{"activation": "tanh_gelu", "bias": "all", "tie_embeddings": true, "init_std_down": 0.00239, "beta1": 0.9, "train_tokens": 843300000}
Each number is 128 + 24 x the weight over its row's rms, rounded and kept within 0 to 255. Layers, rows and columns count from 0. The size above them is the row's rms in percent of the matrix's.

# layer 2 MLP down (transposed), 1536x384, rms 0.0246, rows 508-525, columns 192-383
size [ 92 131  92 107  97  92 106 101  94 104 112 111 104  95  96 100 109 104]
[[ 86 127 158 126 178 148 179 135 148 107  77 105 107 133 146 141 104 108 117 117 102 142 115  88 113 115 116 145 139 134 102 122 115 148 163 173 116 126 124 117 114 140 120 133 139  70 122 148 167  93 107 117 169 155 114 154 131 115 139 127 137 134 161 134 116 112 119  83 127 102 122 140 153 122 131 158  97 138 108 110 130 151 142 151  97 155 101 151 140 121 130 141  93 145 114 138 149 142 103 132 134 103 140 121 112 190 117 126 146 127 126 142 145 123 118 170 158 107 111 125 158 118 168 103 122  84 123 197  90  98 124 104 149 126 145 148 143 118  99 150 121  80 108 134 109 150 129 123 129 128 103 115 146  98 111 142 106 160 119 154 138 130 108 130 132 123 154 129 155  76  82 163 157 133 126 136 147  73 171 120 141 132 138 133 106  83 157  71  94 134 128 106]
 [147 151 158  92 125 107 117 134 103 143  95 109  99 121 150 182 135 132 157 161 144 101  90  94 142 108 122 126  80  99 125 141 178  90 125 142 111 144 104 108 147 132 138 135 198 137 152 121 113 126  92 112 119  79 197 146  94 135 114 120 137 109 112 138 109  90 129 116 128  90 152 164  92 120 134 133 111 147 101 167 155 108  93 126 148 145 114 148 148 129 132 132 117 189 127 150 132 127  89 117 126 153 140 118 152 107 159 195 118 114 144 144 138 130 145 145 139 117 104 163 162 146 140 149 129 139 100 148 107 132 133 171 153 121 124 117  86 106 133  92 136 142  91 131 171 155 134 121 165 132 103 144 177 130 146 158 146 140 104 149  98  77  94  98 170 121  91 158 114 115 140 107 152 135 120 164 159  89  80 132 141 120 134 126 127 141  83  91 116 142  99 111]
 [106 131 129 186 129 139 137 142 148 105 144 139 168 104 133 142 104 102  94 113 155 133 174  57 148 114 172 139 161 145 127  99 130 129 125 106 153 163 181 130 144 128 129 100 102 124 128 115  79 142 133 100 122 132 120 121 108 122 140 122 168 110  92 149 114  88 147 138 112 132  99 135  99 125 111 128 170 105 156 139 117 142 144 115 110  89 115 103  93 148 143  93 124 105 113 115 129 140 118 144  67 170 147 144 153 140 132 158 112 101 150 139 131 102 128 138 136 130  94 129 158 101 120 155 121 119 146 163 129 148 170 103 161 125 110 156 155 110 123 136 134 111 146 146 110 144 137 110 141 115 126 124 124 163  95 103 117 120 108 137 106 141 147 102 119 153 153 112 134 131 112 140 130 103 141 147 157 105 157 115 126 103 101  96 168 136 131 122 116 124  78  85]
 [143 154 151 144 111 108 179 112 116 154 150 110 127 156 111 127 117 131 128 130 138 116 112 140  99 146 126 151 172 106 167 140 143 104 151 141 136 108 149 125 128 134 118 114 105 172 134 117 124  92 104 147 126 132  96 115 132 129 152 112 105 161 124 105 109 157  99 107 174  99 131 108 153 118 115 102 136 112 132 110 101 120  99 129 118 130 150 105 103 135  91  97 129 112 135 107 138 103 140 142 136  80 152  79 144 123 149 146 144 115 115 127 103 143 113 119  79  92 118 145 109 194 143 138 113 170 104 183 130 113 106 169 103 123 116 201 163 140 147 122 118 145  94 133 172 139 158 149  77 115 133 106 129  95 126  72 120 120 144 135 177 120 131 122 139 135 116 119 163 113 115 136 121 152 117 123 162 112  87 115 115 108 110 125  92 109 101 127 144 139 166 107]
 [109 141 113 144 131 126 151 161 145  85 119 142  95 120 145 117 119 139 155 110 123 154 145 163 148 160 153 126 122 108 113 135 159 141 113 104 153 124 159 117 158 101 129 155 135 127 100 114  97 117 132  84 134  95 118 145 139 162 114 116 129 116 114  85 126 128  92 105 161  97 174 146  83 144 132 106 139 142 125 109 167 104 123 130  70 138 115 118 131 107 144 155 129 127 183 135 170 139 183 100 112 109 168 101 115  99 148 192  85  84 150 149 109 125 114 109 115 132 137 182 116 118 108 151 121 101 136 111 112 144 137  75 132  89 197 115 122 119 158 106 131 114 105 126 112 144 134  90 161 113 131 109 145 108 145 113 146 116 123 134  87 148 132 141 119 127 158 105 142 164 154  98 140  96 168  89 140  92 135 122 152 101 123 128 127 103 148 104 126 125 129 121]
 [166 128 105 109 110 148 119 115 164 121  93  96 105 139 140 112 139  99 126 120 117 148 127 110 105 143  99 119 129 119 139 151 129 125 157 144 122 142 130 141 137 132 154 102 144 105 142 138 113 127  70 129 124 125 147 149  98  90 117 142  97 120 136 139 201 138 146 140 121 135 116 165 165 156 174 125 138 142 136 152 125 135 134 182 132 101 137 157  90 141 145  79 152  86 144 147 125 115 106 129 132 115 129 111 156 134  99 123 139 111 142 137 137 143 142 163 128 169 115 120  81 147 151 106 171  97 119 158 136  99 132 171 161 114 115 143  79  90 103 108  99 114 140 145 114 153 147 145  99 144 124 133 137 130  97 139 155 100 100 135 136 135 132 163 151 135 111 191 121 153 122  85 109  93  93 159  81 125 130 131 175  99 139 107 157 108 162 142 125 137 131  80]
 [139 129 153 135 108 164 151 130 124 111 139 117 123 142 152 167 120  79 164 113 142 109 100 120 131 158 133 113 113 129 115 100 170 155 138 142 132  98 135 130  89 147 118 125  92 130 128 125 111 141 131  85 122 144 136 117 126 147 152 129 141 163 147 120 128 143 151 121 132 140 106 119 131 106 109 111 126 148  99 116 123 142 145 129 110 130 124 114 112 113  95 110 139 123 130 181  80 140 126 145 122 100 172 134 130 168 132 133 126 146 175 121 147 147 136 136 106 126 129 136 136 137 124  96 128 149 158 118  84 143 105 104 137  88 117 123 113 160  89 166 120  90 124 144 116 140 205 136  96 145  91 113  85 128 125 182 154 138  78 132 145 124 115 140 153 119 171  92 130 158 104 108 143 155  92 133 115 108 150  51  90 116 113 146  67 156 153 110 103 149 182 112]
 [115 161 146  94 145  96 103 147  78 144 143 112 116 142 109 108 112 129 119 139 107 169 116 141 138 114 162 143 141 102 113 166 120 123 126 125 107 164 100 163 123 130 131 124 121 135 108 114 148 146 108 131 165 117 125 131 133 133 102 162 115 179 133 111 113 108 131  95 141 135 145 127 161 168 116 134  92 108 159 150 122 145 118 167 101 159 107  80 121 117 106 111 154 111 108  78 128  82 133 125 135 151 117 149 159 174 128 104 134 148 141 167 153 124 136  95 134 101 126 131 135 155 156 101 148 165 114 102 155 134 127 152 143 106 108  93 106 126 157 122 100 135 137 123 134 128  90 120 128 124 143 132  94  89 111 109 167  84 186 113 178 134 134 113 136 118 113 110  95 141 168 144 151  80 135 142 131  98 142 141 106 167 131 110 116 154 145 144 127 127 143  99]
 [ 98  89 109 112 136 115 131 124  72 110  93 158 179 118 102 151 122 175 146 121 132 135 157  96 100 131 100 145 133 104  98 110 106 162 131  96 143 120 111 132 126  95 154  93 152  92 128  93 146 109  98 101  86 130 131  86 115 155 134 168 126 137 141 163 133  77 103  91 111 113 120  93 130 115 135 143  91 126 123 114  97 148 105 146  92 157 157 120 152 117  87 117 112 103 135 107 123 122 183 124 121  97 122 135 129 155 120 162 116 108 148 157 114 124 114 140 123 130 125 125 123 168  91 123 117 132 146 106 113 142 124  80 124 112  81 120 113 110 171 176 151  99 151 110  82 117 127 142 139 152 142 154 112 158 136 167 162 148 141 141 100 103 182 125 122 128 182 148 128 134 131 124 104 138 162 145 174 135 102 146 120 120 121 133 128 125 131 155 148 116 147 140]
 [141  95  85 136 149 126  98 162 121 122 136 154 136 142 121 125 182 144 127 105 123 114 113 114  91 122 128 131 179 183 141 112 183 110 127 119 139 107 115 178 118 127  77 125  83 136 128  80 163 146  84 106 109 141 141 104  84 122 146 130 139 141  79 151 111 168 123 109 116 131 116 111 131 119 116 158 174 132 123 118 154 148 107 114 150 111 123 150 135 153 102 139 104 151 120 182 135 142 129 170 137 131 149 132 127 118 115  93 142 136 141 155 130 136 152  97 142  99 170 132 122 161 136 113 127 100 158  96 160 151 102 130  82  98 125 118 118  83 147  83 116 136 104 157 115 111  86 118 117 123  87 159 108  88 139 132 120 102 136 159 134 107  84 135 121 149  73 128 137 136 100 182 180 132 169 163  83 100 100 120 141 113 137 120 130 135 129 125 183 191 148 142]
 [121 130 145 120  96 110 168 189  75  77  94 145  86 141 141  93 124 136 134  99 133 128 169 119 145 136 137 148 123 162 155 158 140 145 106 141 126 147 170 137 154 128 124 160 146 115 120  94 105 153 149 177 134 139 143 134 125 139 120 111 122 138 108 126 149 125  81  97 139 163  98 126 109 134 124 167 169 135 133 108 130 147  91 139 147 111 131 118 114 150 154 168 135  97 117 126 140  95 143 126 102 107 138 166 145 171 127 146 147 101 130 154 104 117 133  92 119 115 156 140 105 173 137 122 122 111 132 150 164 137 118 128 149 122 119 130 155 117 105 148 121 114 135 139 154 114 111 149 135 154 111 157 148 149  88 172 134 143  86 102 124  98 131 196 131  73 153 104 164 114 102 127 129  86 133 135 144  95 121 124 147 179 138 138 108 120  71 128 127 171 178 135]
 [128  81 120 111 123 120 197 142 115 120 142 130 132 101  91 151 150 121 168 148  98  94 118  98 124 136 129 155 135  87 108 161 129  90 105 106 139 109 156 156 102 136 142 114 136 169 129 148 141 120 131  75 153 116 142 124 129 142 109 119 110 143 109  86 113  83 170 122 181 143 135 144 134 114 123 105 112 121 140 149 127  86 108 123 109 142 164 130 182  86 108 127 132 114 130 137 137  96 131 165 151 130 114 131 108 127 127  61 168 139 118 101 146 104 161 100  90 131 160 140 134 131 193 159 136 147 132 124 133 102 155 144 119 145 145 130 142 135 209  91 100  94  96 118 116 160 110 156 152 109 152  77 112  94 148 120 145  77 101 125 146 142 119 126 134 140 139 136  84 152 144 128 138 119 145  93 134 118 135 102 114 155 133  78 120 157 132 149 159 113 111 128]
 [144 107 151 139 156  87 185 161 155 116 145 131 105 117 148 154 134 121 116 109 144 144  86 134 124 107 107 150  98  96 146 120 116 162 138 104 125 105 153 154 153  91 144 148 132  89 145 131 110 116 102 158 134 138 181 124 158 136 115 152 118 144 151 139 126 115 138 126 133 113 155 171 141 140 164 162 131  93 115 110  75  95 143 146  80 103 152 181  91 134  84 152 140 119 159 102 154 101 143 139 137 114 145 122 117 112 146 129 134 156 140  92 117  90 159 122 127 145 117 128 151  92 133 140 135 180  86  92 110 156 121  98 135  99  99 142 123 143 135 161 169 135 112 132 138 153 121 110 129 149 119 137 116 134 124 100 107 145 117 122 121 103 116 147 139 174 105  90 143 132 128  89 122  89 108 122 179 123 153 118 132  54 116 133 157  99  65 134 151 161 130 131]
 [155 102 142 129 152 134 109 171 133 113 134 130 102 110 139 151 115 135  84 153 122 135 154 137 130 113  92 142 124 119 107 141 119 116 116  54  97  86 148 152  79 150 112 120 105 138 138 118 127 143 102 122 183 154 152 106 152 135 108  81 147 120 121 144  88 183 168 156 154 179 171 130 125 143 174 170  84  98 153 181 152 125 130 116 121 128 126 142 139 104 117 136 151 163 122 168 155 106 116 135  88  77 163 171 120 145 102 141 144 108 153 154 114 155 139 114 150 146 156  91 114 109 122 121 116 111 115 137 142 152 153 139 144 129 143 135 140 118 116 109 162 130 125 124  93 141 126 118 134 127 128 134 132 157 149  97 164  75 148 141 126 147 114 107 156 122 132 119 166  86 114 142 122 136 146  55 161 142 118 122 105 137 113 165 133  71 122 154 173 115 128 129]
 [ 83  91 167 171 160 137 117 114 111 114 121 167  97 122 144 121 137  98 107 111 100 115 121 156 168 151 118  94  95 138 125 141 120 116 162 120 135 124 121 163 153  99  97 129 139 119 150 192 126 120 150 103 135 140 125  74  90 108 158 114 141  99 102 132 127 103  83 108 133 194 139 101 139 124 143 144 149 138 134 122 128 132  99 106 136 114 112 137  81 139 128 124 111 136 134 122 140 130 126 125  94 156 143 132  77 136  93 127 110  98 121 114 171 140 108  98 131 117  98 140 112 127 141  94 119 109 126  79 160 143 155 123 161 138 141  80 111 133 164  89 124 131 163 143  91  88 166 108 132 116 107 144 108 111 103 128 134 103 153 145  97 134 153 153 144 122 136 123 106  64 132 119 160 155 103 145 156 190 148 127 102  87 151 144 141 169 116 105 142 101 101 123]
 [132 131 123 149 130 126 205 137 128 159 122 115 138 166 101  80 152  91 137 144 138 145 137 105 177 120 119 127 111 111 114 139 149 102 151 152 122 140  97 146 105 133 138  90 124 133 148  95 130  96 102 150 114 154  98 134 132  99 116 170 145  97 169 113 124 111 143  78 141 194 135 112 108 110  78 168 121 149 146  89 141 106  99 142 138 125 151 160 116 113 139  96  92 124 137 139  97 128 129 132 118 123 131 149 164 162 141 154  81 175 144 159 173 140 140 160 115 151  86 108  88 119  86 159 140 136  92  94 170 121 136 140 131 125  89 120 145 134 121 133 139 134 148 126 124 111 149 111 147 108 187 121 141 108 146 148 141 112  84 144 128  99 153 148  96 171 151 124 178 141 116 143 164 162 167 141 202 152  98  83 151 121  79 147 116  99 133 113 115 146  99  50]
 [118 135 152 120 116 125 175 141  94 156 146  92 151 158  96 103 144 123 156 164 100 136 122 125 104  88 119 157 152  91  81 141 120 144 133 165 145 139 132 106 123 135 106 140 124 105 133  91 122 114 133 111 118 159 128 140  78 166 120 134 132 172 120 127 134 119 139 128 170 171  89 115 105  97 130  91 103 107 121 140 147 115  94 166 135  87 156 121 163 143 113  98 101 127 106 111 148 179  64 137 119 104  84 166 135 121 148 153 123 119 138 122 123 108 108 153 128 131 176 152 137 111 157 142  96  96 139 171 150 126 123 129 129 138 146 132 119 140 132 141 113 105 109  99 174 197 133 149 107 165 142 137 118 153 134 131 107  86 106 113 141 104 142 111 155 100 141 115 143 111 157 125 113 126 146  97 133 132 150 123 126 112 129  87 117 150 161 185 104 112 155 111]
 [152 119 135 167 127 147 121 113 144 143 101 123 196 141 129 117 128 115 130 136 109 113 123 145 101 142 148 134 114 136 130 176 135 133 121 185 119 118 103 120  78 149 128 141 162 111 174 116  92 115 120 138 109 118 119 121  87 134 151 138  88  94  95 109 130 139 149 143 139 160 117 181 134  96 150 145 141 111  97 134 115 118  79 154  75 121 137 122 140 146 145 118 147 167 135 164 131  94 155 107 178 133  87 102 122 109 126 144 132 128 162 141 165 125 145 124 125 114 123 132 132 140 113 119 118 113 132 145  96 130 145 123 104 182 104 142 104 117 166 115 176 104 145  95 169 134 135 158 155 140 129 122 155 126 149 127 106 128 101 126 124  89 106 141 143 145 143 109  69 117 132 105 115 141 117 128 127 127  91 132 152 141 172 122 191  91 120 141  90  76 154 137]]
# layer 2 MLP up, 1536x384, rms 0.0323, rows 509-526, columns 192-383
size [102  94  99 102  94  99 100  93 101 113 109 101  98 108 104 107 100 112]
[[110 115 141 122 142 154 154 122 183 139  81 125  91 133  83 127 144 123 155 117 134 166 142 148 138 158 140 142 117 132 127 153  98 197 103 123 139 125 167 152 114 114 100 119  65  93 124 120 167 112 126 158 131 145 125 130 161 136 128 131  96 149 174 104 140 128 144 156 120 106 136 161 139 143 122 134 136 121 124  97  96 176 137 118 172  98 120 130 112 116 125 148 126 129 115 146 112 152 106 118 125  92 116 114 113 122 158 121 140 138 112 120  98 113  88 110 135 156 178 140 133 151 157 102 133 122  87 102 120 116 137 160 130 116 164  97 142 167 126 111 178 156 154 139  87 108 137 166 141 168 151 135  78 149 140 142 106 135 123 130 140 103 106 144 142 152 111 128 160 124 136 148 129 147 122 107 132 142 103 132 165 145 135 126  87  97 110 162 152 146 110 154]
 [101 127  87 123 136 143 147 102 118 127 109 137 121  84 131  92 123 147 164 128 150 153 137 147 118 105 127 129 134 111 149 122 108 178 156 155 127 117 108 109 115 132 132 119 120 115 134 162 185 136 109 124 123 109  92 153 152 118 145 139  98 149 135 134  94 153 114 116 131  98 102 126 140 167 145 126 108 136 103 152 115 143 111 142 120 144  98 143 124 108 139 177 128 117 113 161 111 137 129 131 105 125 173 121 131  89 125 147 108 173  96 111 121 150 130 135 162 117 160 118 120 147 112 134 151 108 112 154 163 124 150  82 143 123 122 144 107  91 154 156 100 122 134  95 124  72 133 144  97 115 172 138 138 149 126 132 151 129 127 130 150  69 147  96 119 113 160 122 134 138 127  93 101 108 160 111 111 165 120 131 125 130 112  97  78 151  98 116 147 108 147 123]
 [ 92 158 133 157 159 102 109 105 161 124 145 107 130 139 122  82 120 142 172 111 152 114 130 154 131 113 125 145 150 170 140 116 140 105 150 145 134  83 132 116 124 120 203 113 119 171 103 148 147 186 126 119 140 116 178 127 130 149 126 128 113 142 117 131 111 137 125 114 157 125 135 111 102 139 147 155 151 127 126 160 112 117 186 154 111 124 108 117 121 120 100 149 124 117 125 178 122 150 162 112 103 141  90 123 126 148  85  99 144 145 107 153 170 128 141 117 120 101 124 115 175 126 145 165 111 142 107 132 143 108 129 120 101 155 104 110 148 138 135 119 140 128 166 111 129 158 147 137 153 124 150 125 125 154 120 102 143 114 133 108  99 103 135 114 184  92 141  95 129 137  79 164 150 157  93 108 165 139 121 128 132 128 146 126 131 150 167 168 142 133  95 125]
 [146  96 156 151 174 104 123 135 108 134 150 144 137 152 144 108 154  97 166 143 130 144 145 120  92 140 156  80 101 101 129 175 123 124 194 129 105 144 156  82 128 133 128 111 139 146 131 119 146 152 115 156 163  96 139 148 105 105 133  97 122 117 150  91  96 127 183 141 135 104 109 121 127 118 118 104 148 172 123 137 131 145 119 144 136 138 147  96 159 161 117 104 139 128 158 144 118 176 123 132 155 130  88 102 135 141 132 133 111 146 114 115 111 181  76 134 122 115 140  92 164 124 116 109 140 144  90 157 110 152 109 160 104 128 105 125 161 131 144 153 155 134 132 111 110 124 120  72 117 176 119  61 105 159 109 125 131 135 115 116 117 148 115 112 124 165 133 152 127 106  98 152 102 128 139 166 181 135 127 115 135 114 127 137 139 123  74 112  75 108  92 170]
 [128 140  97 111 106 121 157 147 168 122 124 135 127 103 129  84 155 127 133 119 127 116 143  88  91 111  99 122 121 139 103 113 156 141 166 153 152  72 135 177 118 113 123 160 143  80 138 138 159 120  78 150 168  98  92 156 134 146 146 135 107 110 138 116 134 127 114 136  96 144 103 121 111 139 153 108 178 110 129 105 148 133 179 149 122 120  58 146 118 120 153 144 133 152 155 132 144 158 116 117 142 146 133 129 136  92 115 141 123 148 113 179 128 146 144 156 150 125 141  87  85  99 125 146 133 115  89 158  90 108 120 146 140 139  90 107 100 121 144  99 149 154 139 134 142 116 100 115 123 147 113 140  91 132 112 151 156 108 117 112 133 162 152 124  98 138 147 148 146 129 151 135 131 124 124 140  96 147 156  80 145 102 122 154  88 114 132 177 113 169 112 112]
 [ 86 135 136 141 175 147 112 101  96 113 140 136 123  94 140 137 145 107 143 112 114 132 110 108  78 126 108 120 146 159 109 152 101 129 141 168 183  36 112 120  97 117 147  94  87 161 120 146 138 119 142 146 162 118 115 130 137 129 133 122 106 145 132 131 126 149 152 160 134 136 118 174 106 107 127 183 124 108 102 129 142 127 173 125 134 133 153 113 119 138 157 111 125 126 132  96 154 107 113 145 134  92 127 152 141 105 120 121 141 162 108 139 150  92 141  91 117 105 104 144 120 120 172 116  95 144 104 109 111 119 174 148 146 150 136 124 163 138 201 141 158 153 127 113 164 143 110  97 140 138 121 155 125 115 136 126 108 105 108 100 120 179 124  83 110 180 117 139 111 163 105 118 126 135 146 143 172  79 156 132 136 122 132 131 140 132 101 186 118 142 128 134]
 [117  95  80 156 108 129 119 165 111 116 155 143 131 155 127 141 168 112 129  84 125  98 144 164 156 153  92  99 100 148 123 107 115 149 124 118 115 163 154 148 153 124 148 144 122 158 101 110 112 127 132 128 205 156 153 155 144 155 150 173 129 115 146 172 121 146 146 153 135 130  66 124 161 134 136 107 139 136 141 136 149 124 164 102 134 107 102 102 109 110 115 140 119 170 133 111 116 126 114 126 160 150 140 112 133 176 144  83 101  87 168 133 147 103 120 152  76 131 183 167 125 128 107 156  83 128 125 139 121 135 137 145 125 101 134  96 105 127 146 159 129 153 101 156 122 123 111 109 163 117 113 101 150 154 144 117 150 125 115  88 149 138 113 109 147 163 149 111 114 103 120 119  99 109  89  80 136 147 118 103 133 133 154 133 112 134 169 112 155 149 107 146]
 [122 106 121 108 129 100  90 121 125 133 125 134 159 144 105 123 152 131 107 108 110 155 125 173 155 149 124 174 119 160  67 130 112 128 160 143 149  94  90 128 107 125  84 120 128 132 125 113 107 112 164 118  95 121  94 173 130 102 149  86 134 111 146 120 138 130  84 148 162 161 121 134 169 131 113 143 132 130  75 107 141  76 162 132 171 145 100  88 135 129 148 162 125 151 165 123 165 117 156 125 125 141 103 161 148  77 102 167 150 113 131 124 163 133 144  88 167 123 124 133 172 123 150 105 154 115 118 129 129 173 128 186  73 118 150 104  92 123 146 140 139 144 113  82 135 111 122 108 136 129 112 101  85 159 130 145 125 102 127  74 106 125 128 124 159  93  95 174 120 127 149 161 140 109 144 189 131 138 153 178 134 130  88 111 141 166 140 142 104 127  67 125]
 [129 102  74 149 105 122 119  96 100  92 130 142 106 146 166 116 125 126 114 128 106 103 123 136 136 128 133 142 119 111 118 103 156 130 118 157  73  99 139 144 146 119 167 128 157 104 138 160 149 125 142 120 134 138  79 107 133 115  93 138 124 155 132 127  93 166 116 126 118 111 121 153 120 139 118 120  87 128 161 113 137 146 115 116 121 107 109 178 133  93 169 155 140 165 112 122 131 121  67 109 130 149 147 110 125 121 146 155 115  96 128 115 153 141 138 154 144 135 170  85 145 108 103 137 172 109 167 138 120 119 154 139 142 133 150 103  77 132 118 154 167 112 146 125 150 128  84 137 103 107 180 171 127 105 172 118  96 117  88 123 128 113 124  99 125 177 137 175 153 124  96 124 125 135 121 122  91 184  92 154 118 106 153 160  83 137  73 100 131 141 156 151]
 [171 128 127  88 152 108 159 161 143 109 168 146 135 120 144 176 148 125 160  96 122 144 153 162 146 126 138 119 125 104 100 130 131 125  99 133 133 138 147 112 129 118 128 124  91 139  96 125 116 166 103 117 142 137 143  95 115 118 116 113 129 193 134 150 151 149 141 134 142 139 125 104 122 135  86 153 132 145 132 108  93 128 150 111 139  97 126 101 135 120 116 129  94 162 151 154 141 110 175 130  94 101 101  81 109 121 131 148 134 113 140 137 149  88 102  92  98 104 105 142 110 176 105 128  99  77 116 112 127 102 109 100 181 120 106 116 143 127 135 166 111 122 131 139 125 124 161 112 153 134 109 170 134 155 162 134  78  63 138 107 112 145  83 133 151 129 157 110 121 166 105 131 113 122  90 117 101  87 124 132  86 109 149 149 126 123 152 103  80 144 155 162]
 [122  80 128 104 150 109 106 150 121 106 159 123 151 138 154 146 156 125 118 108 134 115 154 119 148 114 150 110 162 118 105 107 128 139 154 124 122 128 122 108 125 129 152 138 137 116 106 139 121 135 119 154 115 129 145  82 119 150 135 153 109  94 145 156 114 174 133 115 118 162 127 177 121 112 106 148 101 167 130 146 100 172 131 114 128 120  92 141 123 103 167 124 139 153 115 134 136 165 106 100 119 142 108 115 151 135 144 126  95  87 130 149 130  97 156  87  91 150 137 130 125 108 126 130 106 133 118 131 109 128 130 133 148 120  99 140 118  94 127 160  92  63 121 145 137  93  97 103 120 117 113 135 151 171 151 101  97 109  86 126 176 118  88 144 118 107 143 156 136 163  82 107 110 116 114  63  91 179 142 104 148  94 165 133 105 138 144 103 174 167 126  98]
 [185 124 122 117 146 172 139 130 138 156 139 121 139 149  75 123 168 116 177 131 165 109 165  99 140 123 149  98 143 156 149  82 119 143 118  98 146 112 139 156 142 132 104 101  98 109  97 109 150 103 140 113  76 158 132 173 169 154 143 103 132 134 159 113 121 183 103 124 103 111 115 168 115 155 145 159 118 112  71 112 140 136 112 157 131 174  80 130 125 145  97 150 121 110 131 158 139 143  77 145 112 123 117 131 109 134 157 136 134 109 118 169 111 125 110 145 129 140 114 101  94 146 171 121 101 106 129  95 142  97 154 144 154 104 140 133 148 163 121 122 123 125 150 111 113 129 144 113 131 157 145 131  99 140 155  97 129 137 117  93 152 115 134 138 150 148 143 126 173 147 124 150 140  75 141 143 117 147 117 138 182 137 143 153 142 127 143 117 134 154 140 120]
 [130 123 106 125 136  97 148 162 127 117 139 152 140 136 151 204 120 136 114 124 111 100 128 133  65 152 107 128 157 143 156 134 110 126 125  95 108 128 144  76 135 113 102  96  81 152 113 103 163 103 126 118 123 155 118 142 148 143 116 106 100 155 134 158 135 140 103 123  99 110  91 112  81 106 126 108 137 119 117  97 128 125 162 206 162 124 127  80 110 129 131 183 143 122 149  79 116 143 176 122 143 101 144 126 120  98 159 121  86 123 124  94 145 109  88 104 159 142 144 102 180 137 107 124 115 121  82 132 138 148 136 143 115 132 120 117 158 132 137 101 121 178 150 135 104 158 137 144 113 132 123 146 108 141 101 106 110 108 115 115 138 113 159 135 117 151 135 146 114 155  50 173 169 110 116 149  96 108  92 175 168 122 122 139 133 120 103 134 147 136 126 185]
 [109 144 113 155 158 135 118 146 137  98 178 128  93 125  87 151 128 119 140 159 100 188 129 112 144 128 156 137 126 135 144 160 105 130 135  97 197 110 129 126 118 135 175 163 102 112 110 159 170 106  75 126 137 142 112 136 145 146 147 133 108 123 166 116 129 128 133 146 137 136 134 153 157 116  95 136 129 119 131 137 115 107 154 130 166 122 133 142 130 124 165 101 160 142 141 177  85 144 175 113 120 142 125 108 135 124 158 107 122 145 120 137 159 125 147  75 125  99 140 137 116 117 139 120  98 184  91 139 128 129 154 133 154 116 162 110 109 104 160 101 126 109 149 105 126 135 127 141 112 107 107 152 140  98  86 124 127  95 122 158 162 101 134  97 151 105 132 151 146 142 109 130 126  97 127 149 157 162 124 100 125 138 139 120 122 153 148 155 105  95 124 116]
 [121  91 142 139 164  70 134 128 120 111 140 169 112 103 174 161 115 154 123  90 134 136 140 118 140 117 107 104 127 112 133 140 137 133 117 160 124 119 130 145 103 139 100 138 126 132 139 143 151  93 124 169 171 110 156 177 101 104 137 190  88 116 140 111 141 115  85 130 129  83 141 123 153  52 103 122 122 110 158 134 147 168 112 162 129 146 122 128 123  72 130 120 113 124 113 138 153 113 135  92 112  75  76 120 154 153  91 134 130 186 145  95 160 139 156 130 112 144 186 138 120 136 136 151 142 116 150 153 112  70 100 124 128 138 143 118 115 119 123 138 120 102 111 131  96 117 112 137  94 138  72 145 153  92 141 157 155 119 118 147 108 113 144 124 169 131 172 113 163 125 125 132 147 136 135 157 129 152 121 131 134 124 113 159 116 141 113 123 122 109  97 149]
 [ 99 103  88 141 173 169 101 105 103 141 135 144 130 114 109 147 159  62  82 128 107 124 179 114 120 162 113 113 143 142 132 166 140 159 153 122 148 152 145 141 141 146 133 187 130 143 126 136 102 121 103 136 145  67  97 177 148 141  91 108 133 169 133 134 139 142 134 147 116 102 136 131 168 123  82 123 117 139 108 159 147 149 175 110 135 122 131 131  83  91 108 108 128 152 120 142  97  96 141  70 136 153 107 129 121 122 109 120 132  96 141 120 133 155 122  88 139 113 140 138 121 139 151 140  97 144  95 104 121 135 159 116 139  78 101 124 136 139 137 130 141  87 155 134 149 128 149  97 143 163 139 163 127 118 116 126 149 106 103  91 108 129 121 123 103 124 132 106 161 125 125 137 129 134 111 115 179 117 109 141 121 106 120 106  85 153  89 131  86 127 115 114]
 [ 90 134 117 132 156 145 119 140 133 114 143 141 125  71 126 190 143 120 101  99 139 153 115 128 123 156 121 149 134 135 142 118  80 124 153 138 161 121 146 160 170 119 113 140  99 130 125 123  81 114 105 139 106 109 154  96 134 118 158 103 130 149 126  96 115 155 127  71 156 138 118 124 125 124 108 128  72 121 146 147 128 134 138  98 152 106  82 108 100  99 128 125 117  99 135 128 107 107 159 101  70 136 121 137 142 140 110 171 126  99  71 156 113 138  79  97 114 111 177 161 168 156 147 129 119 110  79  55 172 117 158 134 150 114 146 118 109 170 101 152 107 132 171 171 121 136 150 122 119 139 126 159 142 123 150 138 107 120 127 117  67 141 103 132 107 135 100 142 169 158 118 163 128 116 111 135 103 126 123 171 148  97 134 157 112 157  96 140 146 135  80 132]
 [136 126 158 129 106 122 152 130 145 125 175 134 146 108 108 155 121 112 116 115 121 112 148 131 131 180 141  66 164  47 102 136 118 153 167 125 156 157 130 116 146 130 142  83 135 168 155 133 117 153 107 129 104 108  96 158 129 171 120 135 130 178 125 106 140 136 125 171 154 119  88 122  46  93 139 109 159 119 125 127 110 118 169 123 118  88 127 157 161 149 144 116 136 117 115 127 100 114 138  97 169 124 157 114 124  98 137 123 141 115 144 140 151 118  83 138 135  97  97  79 146 118 105 137 107 137  93  97 131 122 130 145 134 102  79 153 147 147 167 120 129 129 168 146 151 160 141 104 115 154  97 147 131 137 146 126 125 127 157 119 105 134 118 115 123 135 127 128 120 114 125 128 139 158 122  88 105 133 138 129 148 128 148 159 148 153 149 113 109 107 133  86]]